{
  "hidden_size": 256,
  "norm": "rmsnorm",
  "qk_norm": false,
  "attn_scale": 0.0884,
  "init_out_by_depth": true,
  "decay_fraction": 0.83,
  "max_seq_len": 256,
  "max_steps": 4818
}
Each number is 128 + 32 x the weight over its row's rms, rounded and kept within 0 to 255. Layers, rows and columns count from 0. The size above them is the row's rms in percent of the matrix's.

# layer 13 MLP up, 704x256, rms 0.0882, rows 580-597, columns 0-127
size [110  98  93  99 103 100 100 101 103 103  96  95  96  94 103  96  95 102]
[[137 150 110 132 147 112 145 157 126 127 155 145 126 109 100 114  99 159 135 151 105 123 109 112 214 147 134 131  62 127 100 117 179 155 146 132 145 139 103 122  96 111 135  78 153 149 116 155  92 209 101  83 143 112 125 103 114 178 143 130  90  97 142 125 129  79 153  89 117 176 109 172 147 175 116  94 114 114 134  86 167 103 131 141 112 209  83 173  94 112 159 168 111 132 158 124 107  96 185 175  94 144 131 121  88 168 141 102 123  97 123 115 132 172 103 142 105 162 105  88 153  73 114 177 180 162 157 120]
 [144 173 117  90 107 134  92 203  74 182 131 163 110 180  77 111 129  92 131 162 119  58  71 131 133 119 131  82  98 130 124 117 174 123  20 133 104 106 183 129 131 136 131 111 142  57 118  30 201 118 127 148 102 117 153 105 188 138 143 114 103 132 155 120 130 114  96 108  88  86  70  98 131 110 122 128 134 122 130 102 159 128 129 140 127 104 129 145  99  83 155 136 155 187 116 107 183 137 196 120 110 147 147 140 109  66 149 114 145 131 126 144 125 142 148 122 112 169 115  96 135 107 141 114 113 155 121 113]
 [116 134 129 148 120 110 124  96 149 179 134 139 168  99  72 107 133  54 153  81 151 148 153  91 214 180 107 102 154 171  87 157 118 142 129 167 179 134 133 149 155 117  93 116 132 114 129 163 211 106 164 124  97 114  78 156 156  67  98 117 126 126  82 124  98 221  85 132 130 163 105  69 147 167  87 137 120 137  57 159 117 122 105 186 104 117  91  38  61  93 146 159 130 111 136 105 149 121 169 172 109 124 154 172 141  54 130  73 143 120 126 107  93 165 118 145 115 202 106 143 150 108 162 177 114 122 147 155]
 [140 112 122 129 142 111 108 119  99 135 156 125 151  79 104 123  97 122 146  85 138  78 131 112 215  83 167 108 124 148 161  81  65 152 158 156 128 103  94 100 130 158 134 131 127 104 139 124 138 132 134 168 127 126 143 127 138 158  43 156  31 155 135  68 139 163  62 115 121  73 123 141 145 128  54 146 157 112 114 113 134 110  85 124 139  95  76 160 108 118 146 156  97 126 145 120 106 154 115 166 186 112 136 210 105 128 152 151  87 144 136 126  94 174 129 155  98 107 119 145 163 149  83 112 106 164 203 183]
 [172  96  69 119 227  52 154 162  92 145 160  92 107 145 148 127  88 168 168 112 121 125  85 108 132 104 101 115  96 107 153  94 144 118  96 159 114  69  91 134  84 131  53 121 157 129 131  86 136 141 115  71 116 138  98 102 120 175 126 101 103 131 198 157 134 133 119 139 220 116 116 144 158 148 141 113 157 131 136 100 107 156  61 141  84  83 133 151 127 167 143 132 128 144 153 127 102 184 179  62 138  73 157 105 115 132 144 105 147 151 113 119 131 187  97 124 162 162 102  56 138 153  99 145  90 143 111 190]
 [108 101  58 128 123 169 157 157 107 149 174 135 105 124 179 112 163 137 174  75 109 132 127 176 176 137 114 137  84 152 149 212 134 123 137 115 164  72  82 105 171 120 116  37 140  68 136 127 123 141 100 146 123  82  99 141 110  95 175  93 118 121 146 124 102 170 150 165  92 118 123 160 102  77 117  87 125  93 121 101 157 142  91 173 125 129  95 133  86 139 103  80 105 115 130  79 147 124 170 182 145 105 197 127 171 144 150 190  83 172  69 146 145  75 123 203 147 140 100 151  73 145 119 128 127 143  97 127]
 [109 114  70  97 108 143 113  99 148 152  98 142  94  89 180 105 147  69  86 156 103 133 138 141 182 122 159 162 134 116 134  93 126 186 140 109 157  68 124 136 141 143 121 168 120  88 118 128 134 130  69  79 172  98 154 134 158 115 112 118 145 155 156  71 171 173 118 143  95 144 189 113 157 119 107 106 200 121  86 104 113 115  70 144  89 110 144  83  74 106 121 141 150 121 128 154 126 149 120 149 150  44 110 139 147 117 152 164 161  95 130 173 137  81 126  94 136 125 132  76  97  83 139 153 119  97 177 126]
 [114 137 215  53 167 119 153 179 154 141  83 141 145  93 165  92 176  66 163 147 153 111 134 122 101 104 168 102 111  67 156  85 182 123 153 131 143 148 124 147 188 115 142 123  71  94 107 119 111 101 137 113 122  68  91 107  79 107 150 137 158 126 123 141 152 125 133 141 165 125 130 110 119 127 170 124 118 134 171 129 181 104  86 215 107 154 148  77 123 124 106 128  76 132 132 166 137 193 106 103  72  67  84 132 117 132 127 155 115  81 140  72 161 108 146  90 136 133 130 141 162 153 117  88 133 162 177 135]
 [116 112 164 145 106  95 150 127 131 105 101 141 129 121 122 119 139 129  98 143 143 175 150 131 193 124 154 130 154 123 135 116 138 142 129 166 127 119 152 167 127 159 166 108 153 120  75 139 159 167  99 109  63  73 156 125 139 135 118  84 121 151 179 148 119  80 133 117 169 101 105 117 172 100 127 143  95 112  66 101 106 109 173 138 150  68 193 103 147  92 100 150 179 116  36  81 162 196 124 137 178 102 145  84 177 145 168 106 130 138  84 141  96 113  81 140 164 112 112 188 105 179  88 107  97 169 117 127]
 [116 124 136 154 141 116  98 136  82 189 141  70 120 150  99 101  67  83  57 116 108 136 127 124  98  87 134 116 162 124 162 131  75  92 107 134 185 108 175 126 123  64 178 187 107  79 131 129 114 142 105 146 123 184 147 124 158 183  98 130 199 100 146 140 120 147 130 174  98 139 149 186  83 120 109 175  99 112 120 176 135  82 150  66 154  94 152 119  92 120 142 110 142 130 143  48 111  89 106  97 164 130  64 132 159 113 174 156 124 134 161  63 129 178  50  72 145  88 133  84 134 176 182 178 154 131 114 126]
 [147 160  93 126 143 134 107 140 120  83 129 117 119 172 117 113  90 101 111 103 170 143 173 133 119 206  88 130 116 140  95  66 163 156 156 202 110 116  77 136 108 104 105 124 141 131 159 133 101  72 138 112 117 127 189 159 140 112  75 142  94 107 160 120 145 133 149 132  97  86 130 141 112 138 102 118 169 146 119 135 138 188 145  84  97 106 120 127 133 116 107 102 133 137  78 124  97 114 116 132  78 111  52  66  37 199 134 117 150  99  89 115 150 167 119 142 134  80 155 104 152 157 128 151 117 116 162 133]
 [113 172 134 100 143 151 109 140 119  82 129 159 123 123 179  90 173 163 155 151 126 120 199 155 120  60 150  77 159 170 188 166 146 126 126 124 145 135 152 110 144 109 114 157 131  92 111 174  72 124 153  56 169 117 127 212 124 142 134 100 110 119 184 124  95  99 173 171 141 125 121 129  94  78 145 167 138 168 131 161 172 101 163 148 183 144  81 129 149 176 172  81 111 124 111 113  40 118  89  98  62 106 145  97 146 130 132 126 113 142 107  51 166 114  98 137 133 133  63 160 116 153 181 152  87 177 108 150]
 [116 123 110 124 115 124  97 163 156 172  94 146 110 104 210 138 177 154 160  96 145 133 147 135  90 111 110 119 166 127 131  94 198 125 160  60 153  99 179 122 128 139 142 158 116 185 114 160 139 174 197  94 128  97  72  97 140 155 159 148  44 147  99 139 152 173 135 147 126 128 161 126 117  90 169 128 128 105 118 116  60 169 144 119  93 106 107 134 118 168  78 112 153  46 167 188 156 122 111  78 123 116 172 201 158  78 117 145 140 190 171 180 154  93 167 109 153 133 173 121 181 100 113 160 131 162 104  84]
 [139 110 105 129 143 124 161  97 143  64 169 110 135 115 171 125 112 142 136 100  91  76 148 108  64 117 137 106 125 158 135 142 105 122 124 153 144 156 150 147 168 157 103 110 124 155 109 115 109 175 147 125 124 146 178  44 178 111 148 134 109  85  87  92 108 104 192 180 153 130  63 128 158 127 168 129 105 151 164 118 123 130  64 108  93  87  96 117  58  62 154 113  99  82 184 110 170 135  88 102 192 152 148 107  95  80 138 124 128 121 149 111 115 116 160 104 130 125 213 108  79 149 146 122 158 142  72 110]
 [113  79 110  95 130 164  96 123 140 178  87 190 157 100 141 186 174 135 143 144 132 102 148 115 132  89 114 110 159 171 183 156 107 143  87 150 141 143 142 144 157 112 160 163 129  94 130 141 120 117 124  87 146 134 113 110 153 138 207 181 128 115 111  75 137 102 162 136 129 135 123 120 108 104 172 123 117 109 116 130 102 126 203 195 120 127 114 121  86 149 134 159 154  96 137 111 182  64 206 130 114 116  99 136 123 163 175  86 200 127 149  91 174 155 152  99 134  85 178  91 143 113 159 125 175 148 165 108]
 [ 92 146 125 125 143 131  52  72 123 115 106 123 102 187 169  82 123 102 101 151 115 149  40 123  71 123 143 130 160 153 112  98 162 118 118  65 131 134 158 129 172 135 141 125 130 195 174 156 201 156 131 133 150  82  62 133  95 112 118 120 146 119 170  88 135 109 115 179 116 134 108 120 133  87 104 141  92  99 108 145 108 168 158 120  80 108 141 136 139 193 134  83 168 149 164  83 158 148  80 108 144 151 127 144 116 143 114 145  62 162 108 155 112  84 152 165 123 154 145  87 125 131 206 128  72  87 187 130]
 [111  90  80 156  95 155 114 128 172  93 104 124 145  81 151 138 161  78 110 154 185  52 113 145 143 162 141 152 160 114 182 151 145 128 119  68 101 143  70 127 111 167  59  99 175 129  77 132  82 140  53 129 105  73 101 110  83 145 116  98 133 120 159  89 144 122 116 168 113 106 161  69  95 103 141  96 138 108  67 116 151 119 165 129 138 115 139 109 143 170 134  86 119 172 133 120 136 101 143  70  87 120  83  90 148 127 129 133 146 129 194 156 126 135 214 159 152  83 137 114 110 135  96 150 142 114 141 142]
 [122 122 121 151 121 120 106  71 153 114 119 135  88 109 109 130 120 140 139 126 154  99 148 141 119  38 142 160 119  83 126 122 165 115 202 144 184 106 176 137 108  83 143 121 121 138 108  61 148 114 138 132 105 111 142  88 128 131  73 122 124 170 106 131 147  75 103 170 182 129 141 134 141 127 126 143 165 162 133 153 140 134 176 118 146  88 113 179 117 139 204  89 120 152 157 102 150 119 160 187 120 154 115 141  78 134  82 119 167  84 157  98 165 128  48 152 104  72 156 156 154  87 157  70 109 150 121 125]]
# layer 13 MLP down (transposed), 704x256, rms 0.0833, rows 580-597, columns 0-127
size [108 101  95 102 104 100 102 101 105 107  98  98  97  95 105  97  97 107]
[[ 59  18 173 132  99 136 150  69 142 128 182 177  86 122  93 119 165 170 130 136 135 154 112 130 139 142 137 149 131 163 111 139 145 172 127 130 124 135  77 105 157 100 130 108 154 137  75 100 103 155 131 114  76 126 125 122 121 103 121 127  82 144 158 104  90 194 147  99 158 117 134 104 135 162 126 110 152 186  89 174 115 147 146 106  98  67 128 159  90 133 143 128 164  78 125 148  95 110 187 137 105 124 145 117 135 163 109 106  93  97 175 132 114  98 144 166 118 148 130 125 202 117 176  93 129 197 147 129]
 [133 130  98 120 133  74 134 124 134  77  70 170 139 150 149 151 158 138 125 155 151 157 117 159 139 132  79 128 119  85 113  77 115  55 122 145  82  97 109 108 112 168 183 104 152 196 119 180 129 151 180  96 170 171 152 112  76 118 161 140 206 145 163 144 137 157 120 145 170 139 102 169  89 160 131 146 145 157 126 148 212 132 144 102 146 168 129 124 144 158 192 107  36 158 115 140 155  89 139  99 100  95 155 111 193 100 101 129 115 205 109 147 158 176 102 141 174 105  77 115 130 128 135 141 102  79 132 151]
 [153  96 170 119 120 178  72 208 120 100 140 130  65  97 136 142 108  98 112 126 131 140 183 101 123 115 122 182 117  80 105 122 116 143  99 164 157 185 147  75  82 174 151  59 146  92 123 149 127 120 150 115  98 102 162 141 124 132 123  83  76 119  76 164  51 151 119  94 170 135  86  97 113 146 165 144  74  83 148 129 121 176 106 133 129 183 174 142 126  92 111 152  89 144 130 112 104 102 136 117 166 120 101 118 102 120 123 161 139 122 104 123 116  86 114  75 159 138 125 133 209 120  93 148 124  74 108 157]
 [167 107 162 117 185 187 133 175 115 127 110 112 106 230  98 138 131 150 179 130  72 114 144 112 109  93 181  71 180 133 118 177 144 121 143 102 106 123 144 111 169  52 134 176 111 127 195 135 123 148  98 142 137 142 111  63 166 146 158 106  84 125 146 166 110 140  90 136 170 149  72 144 148  79  93 126 114 132  93 115  75 114 140 135 144 108 159 151 118 120 131 113 126 142 163  77 174 118 192 157  75  91 141 126 147  90 121 130 135 126 111 167 113 164 122 118 153 125 115  90 121 159 163 118 125 178 102 171]
 [195 134 154 157 182 123 105 146  98  99 134 147 146 126  95 104  82 125 168 122  80  91 168 115  88 125 117 101  63 128 138 111 150 107   0 118 123  93 128 140 168 104 142  91 145 179  94 119 124 138  92  86 135 144 125 131 186 159  82 110 154 184 141 100 122 122 146 187 179  96 118  90 156  90 148 107 141  43 124 107 117 104  69 118 170 156 103  93 131 144 100  49 125 130 126 115 123  93 128 124 155 114 183  86 126 160  79 135 138 114  90  86 177 120 124 134 137 111 139 108 140 118 119 154 118 129 219 195]
 [154 183 131 155 139 124  96 161 143 159 150 163 120 137  96 150 127 130 108 129 151 154 174 151 110 158  97 136 175 124  86  67  91 121  90 107 159 119 142 157 116  91 193  79 115 143 151 112 112 115 101 136  88  49 119 173  93 123 109 120 135 138  77 149 142  70 111 119 144  89 160 117 112  84 131 116 149 179 115 139 114 165 125 128 118 104  58 164 175  85 161 209 158 116 140 103  78 131 142  53 145  88  82 107 115  59 119 149 145  99 132 157 109 172 184  95 137 121 174 136 162  80 206 169 138  26 142 124]
 [100 107 107 134 122 130 113  95 137 165 122 118 144 146 105 140  63  71 116 153 186 114 153 126  44  90 108 152 168  85  74 135 129 129 129 170 150 103  84 191 168   0 109 130 157 102 143 156 194  67 113 131 131 130 130 142 123 149  77 131 168 123 119  88 129 141 124  92 177  84 102 148 182 117 136 111  76  80 167 158 101 149 112 131 152  81 112 175 161 129 128 119 151 179 116 103 113 146 108 163 165 124 131 135 170 125 128 175  87  99 117 130  85 116 145  83  85 142 117 130 158 129 128 140 145 128 151 164]
 [154  89 164 143 160  90 117  80  91 102 192 131 102 147 188 188 164 165 172 175  84 167 111 112 151 122 169 114 142  74 127 171  86  59  81  85 143 147 140 131 130  98 151  96 172  68 144 161 173 160 152 121 156 107 157 172 119 109 132 148 107 141 166 108 114 111 185 131 160  69 175 120 119 165  55 138  98 116  92  76 129 147 138 128 143 120  74 140 126 179  81 108 154  80 111 135 177 100 154 149 130  86 146 174 171 148 114 151 106 147 143  82 155 131  97 142 168 118 130 128 101  79  62 173 145 133 175  94]
 [114  63 109 147 149 125 146 123 113  51 172 166 169  98  72  92  92 173 101 143 147 137 137 114  88  74 113 112  89 119  91 193 123 157 137 124 116  57 135 133 131 112 106 134 155 116 183 103 148  50 102 151 142 125 112 129  93 157 166 139 187 123 152  99 157 151 133 122 150  67 143 165 168 150 135 117 136 175 114 147 162 110 120 114 134 107 124  92 112 142 136 123 155 194  97 180 129 178 161 145 174 100 106 149  53 114 137 154 160 140 158 140 131 116 151 109 119 156  85  97  97  59 122 125 146 160 114 119]
 [ 34 143 121 107  82 116 167 123 103 128  99 160 117  92 111 118 151 103  98 105 155  86 130 137 141 114 167 126 164 153 116  91 130 118 101 132 145 123 141  85 131 111 124 159 192 155 139 156 110  97 107 124 131 123 121 150 134 121 142 134 176 179 117  93 180 181  88 131 171 108 176 129 136 116 171 136 136 123 116  93 103 155 169 114 108 151 153 149 158 140 177 134 150 152  79 148  87 159 148  97 136 147 130 153 143  95  76 122 163 144 136 150 166 102 183 146 174 105 165  87 113 101 160   7 116  68 104 128]
 [132 145 129 164 125 190 106 110 133  84 148 111 150 104 113 216 121 111 133 157 142 162 119 166 158 150 115 177 100 191 103 110  68 108 152 173 111 100  81 194 101 223 129 133  44 146 144 148  93 119 141 104 136 125  67 139 129 130  98 203 132  91  86 160 120 123 128  88 140 148 130 118 181 151  81 142  65 172 159 123 133 160 135  99 184 134 175 101 143  94 115 129 137  82 142 154 105  90 153 136 146 111  80 117 205 183  97  64 130 154 105 189  60 153 160 101 133  99  73 142 137  72 174 121 117 177 182 111]
 [ 80 140 162 146 129 165  76 102 107 130 150 101 119 135 174 134 157 174  78 112 165  98 108 142 108 100 107 184 104 146  67  98 125 119  91 130  83  86 126 100 104  99  88 183 147 136 150 118 131 139 191 109  92 124 169  92 191 144 101 139 122 150  85 120 100 152 105 167 172 117 115  85 159 115 143 105 124 124 103 188 127 132 143 164 186 206 118 152 140 147 133 100 143 137  95  94 161 149 137 117 131 153 166 157 115 190 132 124 151 184 179 115  86 149  70 120 123  92 156 142 122 158 149 163 135 101  94 105]
 [114 102 193 133 157 143 121 133 151  89 134 177 187 141 130 103  31  61  51 115 168 170 150 171  96 164 162  89 107 133 156 136  92 128 135 104 136 137 171 141 136  72 127 147 116 151 135 113 125 140  74 143 145 125 115 122 168 115 144 143 156 143  78 105 149 178 188 178 125  71 115 124  79  34 154 116 127 114 133 158 127 148 158 151 218 162 109 195 116 107  69 135 114 189 175 137 198 155 142 186 122 116 161 137 133 152 134  65 104 199  54 106 108 131  63 111 124 112  89 144  92 125 107  68 103 107 108 133]
 [128 145 138 149  97 102 111 212 139 134 125 138 176 111 104 113 121 110 176 119 134 197 129  94  83 139  77 203  97 146 161 111 145 202 112 111 100 139 172  81 173 228 129 118 173 116 134 130 129 194 127 142  78 118 128 176 105 109  87 145 116 174 122 123 113 134 132 107 110 111 137 123 146 129  81 112 178 210 144  85 134 111 113 148 131  85 110 169 108 117 187 112  51 158 154 103 144  80 118 150  96 141 126 173 123 144 141 126 189 110 113 127 156 137 162 160 150 137 129 125 147 125 170 153 164 126 132  54]
 [195 155 139 164 108 111 103 157 130 140 159 134 148 124 129 156 150 141 135 146 109 101 134 174 103 180 151 221 113 119 139 171 131 174 170 163 139  60 122 121 121 224  90 117 153 160 141 106 154 102 116 111 103 109 174 122 107 159  93 145 113  77 115 143 166 123 101 128 147  93 145 131 145 134 102 130  88 134 171 161 156 110 111 130 162 115 123 114 169  64 161 176  84 140 187  95 114 153 101 122 144 114  93 156 110 155 180 156 131 123 115 129 132 115 170 166 133 105 126 142 149 202 198 134 158  94 138 148]
 [115 142 125 107 164  60 133 139  81 131  99 160  87 110 109 118 125 135 124 111 151 141 102  97 141 152 114  36 137 107 125 142 144 137 140 157 118 220  84 114 117 128  88 179 143  92 193 155  57  83  50 126 119 168 107  91 135 131 135 154 122 127 133 149 152 118 108 135 143 164 127 134  69 109 173 117 118 141 127  92 105  89 116 158  94 150 122 135 103  88 121 112 122 160 121 121  86 173 142 109 121  79 104 124  95  94 129 133 110 123 146 148  67 111 126 102  65 131 146 130 112 137  87  86 121 135 127  73]
 [166 103 142 138 184  87  98  87  96 102 187 149 143 193 158 152 129 107 141 178 150 114 132 127 144 136 140  90 122 109  74 137 120 147 150 151 124 136 110 129  94  59 137 166 159 122 153  90 114  91 196 139 153  91 154 109  88 162 150 110 148 116 138 166 131 141 145  95 152 140 168 214 153 155  73 175 132 148 161 160 115  76 110 189 121 113 143 176 168 153 120 187 111  81 118 193 146 147 133  81  80 126 124 143  96 130 147  89 132 141  62 167 132 114  27 137 146 155 155 112 146  97 105 140 125  85 153 129]
 [128 156 116 118 141 122 124  84 130 108 103 118  84 129 166  88  83  97 118  93 153  25 111 138 136 128 166 150  82  80 160  85  96 109 137 142 195 168 153  98 123 142 101 141 132  47  99 146 179 123 163 105 122 177 157 145  91 147 104 117  76 164 109 125 112 210 103 128 166 120  96  81 106  95 141 119 104  94 134 119 135 154 164 180 101 157 163 100  97 127 115 134 159 127 159 101  86 100  71 135 139 151 138 123  70 143 112 106 130  57 142 160 140 127 163 119 124 122 104 175 101 133 175 131 140 112  85 109]]
# layer 13 MLP gate, 704x256, rms 0.0858, rows 581-598, columns 0-127
size [ 98  93 102 101 104 102  99 104  98 101  98  96  97 104  97 103 101  95]
[[117 127 131 133 134 186  93 200 144  68 136  84 126 138 162 110 142 106  96 136 124 106  89 159 134 132 111 187  93  61  96 141 144 184 165 131 136 197 154 203 187 117  71 186 150 125 145  97  95 122 101 184 155  96  80 127 165 116 129 124 104  68 122 139  77 143  94 134  71  94 131  95  76 153 175 112  93  92 136 131 106 141 143 143 105 148 112 176 124 141 106 180 133 115 117 121 145 117 151 134  92 136  59 159 161 147 125 131 112 105 152 141 154 164 126  98  83 176 189 122 102 142 128 120 117 191 195 127]
 [ 57 180 140 123 129 132 135 148 134  97 101  84 113 128  76  63 113 156 151 142 153  85 118 144 212 137 220 150 155 153 141 143 122 164  94 144 163 135 148 160 148  96 139 176 107 103 120 123 156  91 112 155 181 110 111 113 172 107  33 160 160 113 135 118  93 132  81  93 104 138 144 126 136 113 107 111 161 145 174  93 149 151 156 153  94 171 142 109 131 109 117 138 132 157 122 177 114 176 149 155 137 183 145 137  81 105 125 125 108  55 145 112 165 125 180 116  97 126 143  63 146 162 149 153 116 157 136 106]
 [136 136 172 183  86 134 121 131 148 190 134 107 139  95  89 125 116 111  96 123 147  75 118 169 166 170 151 134  86 139 195 143 190 113 113 106 133 111 136 187 134 174 145 225 158 161 140 116 206  98  79 120  96 137 156 115 140 148 109 125 183 105 121 113 149  74 123  62 125 156 113 129  85 150 117 109 154 126  80 132  94 140 137 144 140  96  75 160 108  96 156 173 171 113 114 132 104 132  69 170  88 157 117  93 138  95 147 114  34  98 143 107 127 138 149 140 134 165 130 139 134  97 110 169  82 165 152 124]
 [ 99 110 164  95 130 134 150 112  37 175 139 131 128 175 204  65 181 168 106 104 106 147 112 147 145 133 102 167 180 135 167  98 108 145 125 142 141 104 132 129 104 145 138 181 126 142  53 146 122 142 117 145 106 164 141  82 100 107 148 126 126 141 125 131 195 145 119 155 116 164 182  85 123  91 175  84  64 105 146 110 129 124 126 101 107 147 149 172  79 130  81 123 130 113  87 130 179 146 154 111 138 150 105  87 153 117 142 172 192 120 151  93  91  93 112 128 112  95 124 137 111 145 108 103 131 122 134  74]
 [136 192  68 157 139 113 117 101 168 145 100 162 114  67 113 147 150 155 117 119 100  74  51 133 150  85 132 142 115 104  80 120 110 152 155 110 132 129  61 171 145 130  81 115 104 173 123 104  83 153 127 162 127  65 110 139 119 107  86 146 163  90 166 111 140  89 119  22 115 143 129 129 152 112 146 128 169 113  52 126 178  85 147 125 113 136 117  92 100 108 140 109 154 156 105 112 142 110 149 123 117  99 140  99  76  99 140  59 152 104 129  95 114 142 113 134 112 154 127  88 128 100 113 112  82 167 104 107]
 [154  93 120 117 130 120 186 102  83 160  90 168 161 120 196  88 141 123 117 115 116 157 146 149 150 101  74 141 149  67 186 137  86 106 123 103 105 107 153 110 138 123 159 127 130 113 135 161 107 139  66 116 171  98 120 145 132 162 154 145 185 147 127 146 170 206  55 125 126  84 143 131 139  67  91  67 123 121 112 196 123 100  79 140  88 122 133 122 120  90 128 130 168 130  84 141 151 147 146  81 156 100 121 162 153 137 109 206 178 115  97 149 134  71 103 130  97 109 136  76 108 145 128 181 188 116 152 141]
 [129 118 103 173 149  98  99 109  94 182 185  98 106 163 176 152 142 186 209 185  96 173 143 141 139 104  83 172 198  96 107 100 102 134 101  84  94 123 117 149 121 153 170 123 135 143 110 158 159 104 188 137 128 109 134 145 127  74  80 156 169 162 140 140 158 112 154 163 137 103 150 156 113 101  99 100 121 138  61  99 140 146  95 115 167 124 106 146 120 124  76 122 142 121 186 182 118  99  33 116 144 116 121  81  95 111  51 156  96 194 141  87 113 108 127 146 118 175 132 132  96  81  93 151  88 166 116  63]
 [ 65 164 197 174  97  61 147 161 124 178 159  86 146 120 123 138 102 133 134  63  71 122 149  81 156 159 134 162 144 125 146 128 127 102 162  71 152 206 160 132 110 184 124 133 144 148 137 144 157 128 129 226 119 177  64  53 173 151 141 200  97 162 132 160  61 148  68 110 100 138  84  93 111 116 123 100 141 117 182 141  82 123 118  87 118 141 138  87 150 136 142 134 145 201 124 100  81 151 107 175 153 130 150  75 142 120 133 156 138 166 136 151 162 133  82 149 188 153 119  69 159 133 129  71 103 142 135 131]
 [201 139  92 153 141 126 105 151 155  80 138 191 174  87 167  73 151 166 136 111 129 109  63  81  95 115 169 163 157 129 125 113 133 115 156 105 126 178 172 144 135 140  98 158 179 179 127 114 117  52 177 150 103 100 133 124 171 116 184 138 158 138 108 148 141 110  92 118 176 113 150 149 155 103 196 117 173 106 141 171 143 151 120 157 131 118 167 168 155 186 145 132 145 134 113 190  93 152 154  55 139 101 135 114 181 123  76 123 126 126 165 150 175 176 155 124 131 113 120  68  86 155  62 126  95 115 150 135]
 [148 149 173 114 104 201 108 158 109 189  86 132  68 103 171  92 106 124 135 164 107 128  92  94 172 122 191  99  72 124 158  26 109 133 128 121 139 135 156 150 157 151 108 128 140  89 140 141  66  90 130 147 112 105 128 178  39 140 101 219 146  73 138  85 134 147 171 128 155  84 104 139  96 129  87  86 155 125 148 104  91 123  66 126 178 148 147 163 150 148  86  98 149 135 166 159 124 133 118  93 185  64 161  82 136 156 133 174 103 166 109 100 136 116 155 122 120 113  85 154 159 137 124 102  83 134 105  95]
 [112 159 109 133 154 128 138 172 165 154 161 115 108 137  87 122 122 144 144 102 125 169  74 182 149 106 180 157 129  53 144 128 158  97 132 117 158 130 122 150  73 119 148 104  16 136 109 157 184  92 110 158 149 114 114 199  77 171 171 181 133 128 104  69 158 104  70 165 131 142 146 109 139 128  87 144 150 123 108  74 114 142 157 102 114 109  71 126 133 171 105 139 152  65 139 120 116 140 106 117 141  70 100 120 119 104 128 140  83 103 161 116 142  89 131 201 114 124  82 177 118 139 135 101 161 114 113  87]
 [163 188 181  93 145 140  99  82  59 138 171 131 109 119 122  87 126  85 162  94 163 112 122 111 168 118 155 154 106 155 138 107 154 150 155 104 138 124 116 116 131 121 113 179 112 146 127 163 139  91 123 112 101 127  85 145 168 121 107 150 165 129 191 152 101 100 150 115 171  92 111  96  86 106 147 106 151 158  47 129 153 170  76 143  94  85  84 148 107 130 119 134 155  93 142 191 142 104 119 156 129 211 136  78 120 136  94 141 104 100  83 123 146  41 164 117  87 144 202 107 157  95 124  72  54 145 151 127]
 [ 73  89  55  80 133 128 142 118 110 151 104  80 121 131 130 142 133 126 122 116  51 142 133 120 200 121 118 155 214  89 189 127 121 105 135 118 176 143 148 130 148 137  91 135 126 153 136 127 129 130 114 119  93 109 138 123 107 188  78 112 159 110 136  99 111  59 135 118 101 162 203 138 160 110 114 112 102 109 102 178  68  98 103 125 106 144 106 154  74 133 154 109 140 104 182 127 104 109 123 109 151  74 145  93 118 149  62  89 126  86 119 131 172 146 127 172 133 142 127 174  65 130 135 181 155 147 144 175]
 [143 140 110 118 135 158 175  74 103 111 109 111 181 102 169 105 170 159 141 123 181  54 109  83 119 107 105 207 177 139 148 164 137  77  98 138  37 165 122 100 111 166  91 130  77 167 148 120 133 147 152 159 124 109  99 157 150 149 177 113 134 140 138 128  84 109  92 123  95 173 118 131  95 126 227 186 125 117 165 174 107 153  95 118  94 133 194 102 118 109  47 139 159 144  81 126 129 112 129 130 154  76 155  98 172 139  87  93 146 207 182 163  50 208 121 135  99 150  73 107 123  84 106 108  67 124 151 108]
 [100 159 133 120 123 115 117 134 179 145 129 160 107 176  65  95 215 136  82  76 136 178 122 112 111 110 136 132 203 158  99 140 135 135 151  91 125  80 121  99  55 174 147 171 134 156 102  91 126 155 115 150 155 108 106  94 139 112 166 157 188 151 104 182 198 159  61 164 100 176 136  29 116 109 121 142 111 128 100 125 116 151  79 122  62 112 108  99 100 156 154  97 134 139  94 119 119 184 106 131  93  82 107 138 110  89 110 182 137 116 162 131 126  82 169 115 104 127  88 125 102  89  81 114 105  89 182  58]
 [146  99 158 149 114 153  78 115 101  94 167 151  82 107 149 164 143 163 123 143 141 132 136 143 113 182 144 148 117 115 112  91 118 119 132  95 128 126  95 116 159 184  99 110 139 145 141 149  99 152 135 166 121 139 151 100 117 145  99 134  78 132 137 124 126  79 116 241  88 147 132  89 122 103  91 130 147  97 104 138  72 141 142 135 133 166  93 119 111 124  95  55 145 197 125  49  50 145 155 174 126 119  83 113 114 143 148 110 170 123 130 136  95  86 199 115  74  79 121 203 133 152 152 132  82 121 149 127]
 [108 146 147  94 153 115 114 152  90 128 123 130 116 123 155 119 199 134 120 123  71  98 126 145 162 154 121 192  96  83 137  75 105 176 134  97  99 153 150 138 125 161  57 198 139 181 153  93  96 125 101 149 120  75 198 156  89 146 111 103 105 160 190 173 142 145 123 163 111  76 120  97 111  97 147 100 144 138  85 183  80  90 133 117  96 122 101 134 130 101 151  90 192 161 133 180 195 116 149  53 140 143 192 109  84 107 171 106 191 170 121  95 150 108 118 130  93 154 178 190 123 120 102 166 130 174 147  74]
 [139 148 169 128  89 135 155 158 128  85 111 149 150  79 129 180 165 121  76 102 158  76  75 152 140  85 146 119 206 110 114 106 138  85 128 155  87 174 135 162 152 121  58 134 128 124 130 181  99 127 110 148 125 143 144 146 107  78 117 154  98 117  92 100 160 106 147  83 162 161 149 186  54  85 139  60 194 156 172  72 107  93 134  76 127 144  82  91 129 115 164  97 157  98 139 184 107 121 140 118  89 137 183 112 150  68  65 124 116 118 196 115 126 182 158 121 127 107 126 110  82  98 132 127 137 134 148 125]]